config.yaml
n_layer: 16
d_model: 160
n_head: 2
n_kv_head: 1
head_dim: 64
d_mlp: 448
vocab_size: 8192
activation: "swiglu"
norm: "rmsnorm"
norm_place: "pre"
norm_eps: 1e-05
positions: "rope"
rope_base: 500000.0
rope_fraction: 1.0
qk_norm: false
attn_scale: 0.125
bias: "qkv"
tie_embeddings: true
parallel_block: false
init: "orth"
init_std_qkv: 0.045
init_std_o: 0.0558
init_std_up: 0.0643
init_std_down: 0.0643
optimizer: "muon_variant"
lr: 0.0098
beta1: 0.95
weight_decay: 0.0
lr_head: 0.00677
grad_clip: 2.0
warmup_steps: 200
schedule: "wsd"
decay_fraction: 1.0
decay_shape: "linear"
final_lr_fraction: 0.0
batch_tokens: 65536
seq_len: 512
doc_mask: true
z_loss: 0.0001
train_tokens: 271300000
steps: 4140
dataset: "wikipedia_en"
Each number is 128 + 24 x the weight over its row's rms, rounded and kept within 0 to 255. Layers, rows and columns count from 0. Numbers have three digits each. The size before them is the row's rms in percent of the matrix's.

# layer 5 attention key, 64x160, rms 0.0452, rows 57-62, columns 0-159
112:127145111122108123134173141137124134139155176149146133138149153125124105142129149151082110115148107140146144133089155113133098094142153112159077175094099119160167194142200129116124125114116111127109147158108154169160097140161106130128107122144140109118076139108153091134167187086131126118175160112132087125119141137147120099095138161096137133135174123115156099127127133121069131107170106115110126117129123155122139149135141135090146137151114147111146137104129098111105146113121121
099:085123163134108150125141113088121128107104117117158187128127164127134130108148133123146127143145088119162134144101113124092183142149126134069117138139112139126133096141161143141080130045158133145145174164101150134092131117135086118119142138126078102133122115100109111116122147113138145100109118100129139143099124094124123159142125138146123124129122128151115099135115144177157110129184155126148137117139088155147105150161167129186171121121147118142109136087129143124180113115116081
097:095140100160154134125094121172120114163152123160129137144170129148165131115116135117128118123101103102145143131110165125113164136143173130136164082152141129122112117100105124139138075122162095147150141111128112086125151133131138141067147156121125156148086138108121127140154098179161129143126160132143122077092126111082107141109113162097097121139123135089145107118127192091158142090165126131163124148084110150134143160124152088075137151109157118166131139127102123161138121114129127
100:131127151137066124141134126114083133091116122146164133139134105157116136121197200128148134123100128140086143112150138072089084151133105152151161115133136135123114161157133102101123134124159135121138115132134139097148169114145115149098133130126177129138113143114085122138121146124144080157110133149092111114067103146181155132113099130127125143165160148146123182118131163127112141121110154145146136144115144119151158068120138147124136161126071125172139106144151145138133135115109131
097:123083150128131104144141121101122143149110111138128139126104150151161132136122147097140113129135123158159143167150156147127116115123152094126102124105132075126123167150147065133112118129128121130167086066133096165122130101150141104098145131141126139129139144123120116127119134139142104119132053131149178107135125149152116082134158140170134143108159099082107073107135120168102119150100148139132167113099153113190088136141156126154150130164147109085120114157163105120143121160144090
102:133121112146076114138089133146109095132103101148147134169088093152124117158113121157179113110121156077145119109134102121149127117134135098138128163148123108154131148118138144122129149138122092104152095144121162115124138139131098144116136104171127139124115181134142147127158145118133150117153120092187092078114113155094142096128159148101088149106143126160157158094104134174103141095134099165113162111130112095140142109136121146150141109159105157120142143135063077143108108097110090
# layer 5 attention query, 128x160, rms 0.0449, rows 58-63,122-126, columns 0-159
107:136093158148128146104134153189151168134148132135112129168079147143184148157147127171114064180126126163119136119128163157143107135131107113147125146107154154095105134148106088142145124143132122091127166122128152127160171136120101125140088113095113148086111110084152155137143091096105129132122099140158158123126114151136152171100176088123115114160082127124144175162123137155128126128140131131125125138109157141140142127126114182117070133132111116157122124092118135147117131123145132
104:129110110150155150134154143148106135140183111156102097146124130132096127116144139114162094113127110085143103089115127090124135135096177131149087126111097137163133123143120127169116155122172129147120140168099141142113092137118152144121101095097152157139119159096096162116131139109122107114145111156137072136120175162197120145102132154141112091142119120116130149081151078162146141133155142100117135124110091119160114116165134130096149148149128123108132116095107104174132081135148173
100:120151083135084091152134162143134102150118127123108097128149127157130117102174162147148119128183155173178113119127114116122060148121182139086124139077132134163134133139116094112155094153173095144151101099137180137110127107146114101101095127141157150098099099125123133158144153125141158104137119069128115116173145105150096101133123140181138160123135140130115120135138124162128147146120109106124115151137119090153154101143094147147111118141138134163157117147168118132126152133130115
096:121104084120141124124107086101135158163166102174133104142139124115130164112150096101106154151112137155105129118151136120148108108127118131125092117133060119119087144140123161108124133131166138129129106079174128076108134160148152133104157146119127140117136138104084139140139132128146145100089122161124124150123098066119123073142105081125140099117115123159129130148083150116144140127179116134138147141090173131115060084151155122136106154113130120137124101121065132130124131114129113
114:090169128140145139144124140108116122124168122101111096071124126122122103097083151130143070101147143165108147118121131135107133128170150111083152091088136105099091149146152137106110139112112144116151137132132158139134126150110153098135125084147073146176136129149145146122101130138122178100084127114131090142110111098093177111123090157117120124092119124145101151117115092154122120133161140144136126166172159128142128090114137118130183110119100112141120092074112156120148097139132146
108:145162149152113117109071093133130103091112150147097139174114114140192095124099141136113094108139133139083107144144146108115130063106160122130096155148138104099155108190123141100138144166104135124133115113109129158094109115146129085110123164158101130080096129118118108151141135133134078121136160088126164155126126089104137139123141106109087111121172118142105131126163097151121122133109098145137146148122122114096133121130141142138153128136071142110120094089120143140108183101134128
096:171128113142138135079145129120135147178130118159127142115112146131129117143127127097084182128121146159105111105119130093139138144138141131133138095157152164098079107139145075123154142100130152109113082160105132084066132138144131116176115119151170090164143090135144116180082133119141145142144141125157117142157146170141088124102142149090158137138112132138150133146118150117139144115109148175088081113141123154085132152138129156125122107111086172131122117133108157145131125118165099
101:126151118116141127090172134062096175133135158120120132152138091148132128149125100086163140128089123160156121140111125115134115116129121113129115148107100101179160141129140127050144129111141117140141151136146118085114175178119121184158148146112105117148149111120100157125053147138158149120110080120118085086139128152107122107153096144113149122168142129130060149148124117132150128100127093101111125148150109141138116154100128151146108150136129123129145146134125147108145137141093109
100:137130131104146108134138104141121111121129082102110143138105161107158180114146111156122121110142122141169126130107142125113132112118119100158155087110111124146099132119128120124092138109132149120137137136131096163091141199104100081151117126123173112141128123148141170157139094175150173139097117148097177160102144128116118114144131112141082140147165124076120176134095131134188120134128128111107177148112120145111098120176098154132083123159145125102104120090139108172129098151122146
111:111158161107167134117119139147141126106130088156134130139124168118123100124112125069127127105122114103095142099076111140139123160157150157155152140115139131153114116129218172171114134122125132125115119148157111128161126128113142122148120117118150156150147105112152138141138119118129124163155131135080091083102138161127117139101122050107141172155109159122136168099123114125119130086133136098125117108101157138140102154179123152097097122144117127147130121108155132085127144121159191
099:103084146165164152118140156127072110136090128128107123117127121127123124123137145126125134152125174135146107148166074105099162110162060139092145084106149167147138113140116153158131130140106124101163134116148096084138113140126146160132091166141099115133173126138119125101137091128172157173109120182117137144126123126143162150149132131131144113133104154094137093168121157112165111125128140134117160136120130100133125180124135117150107140147115168145093151108143163093153139147154079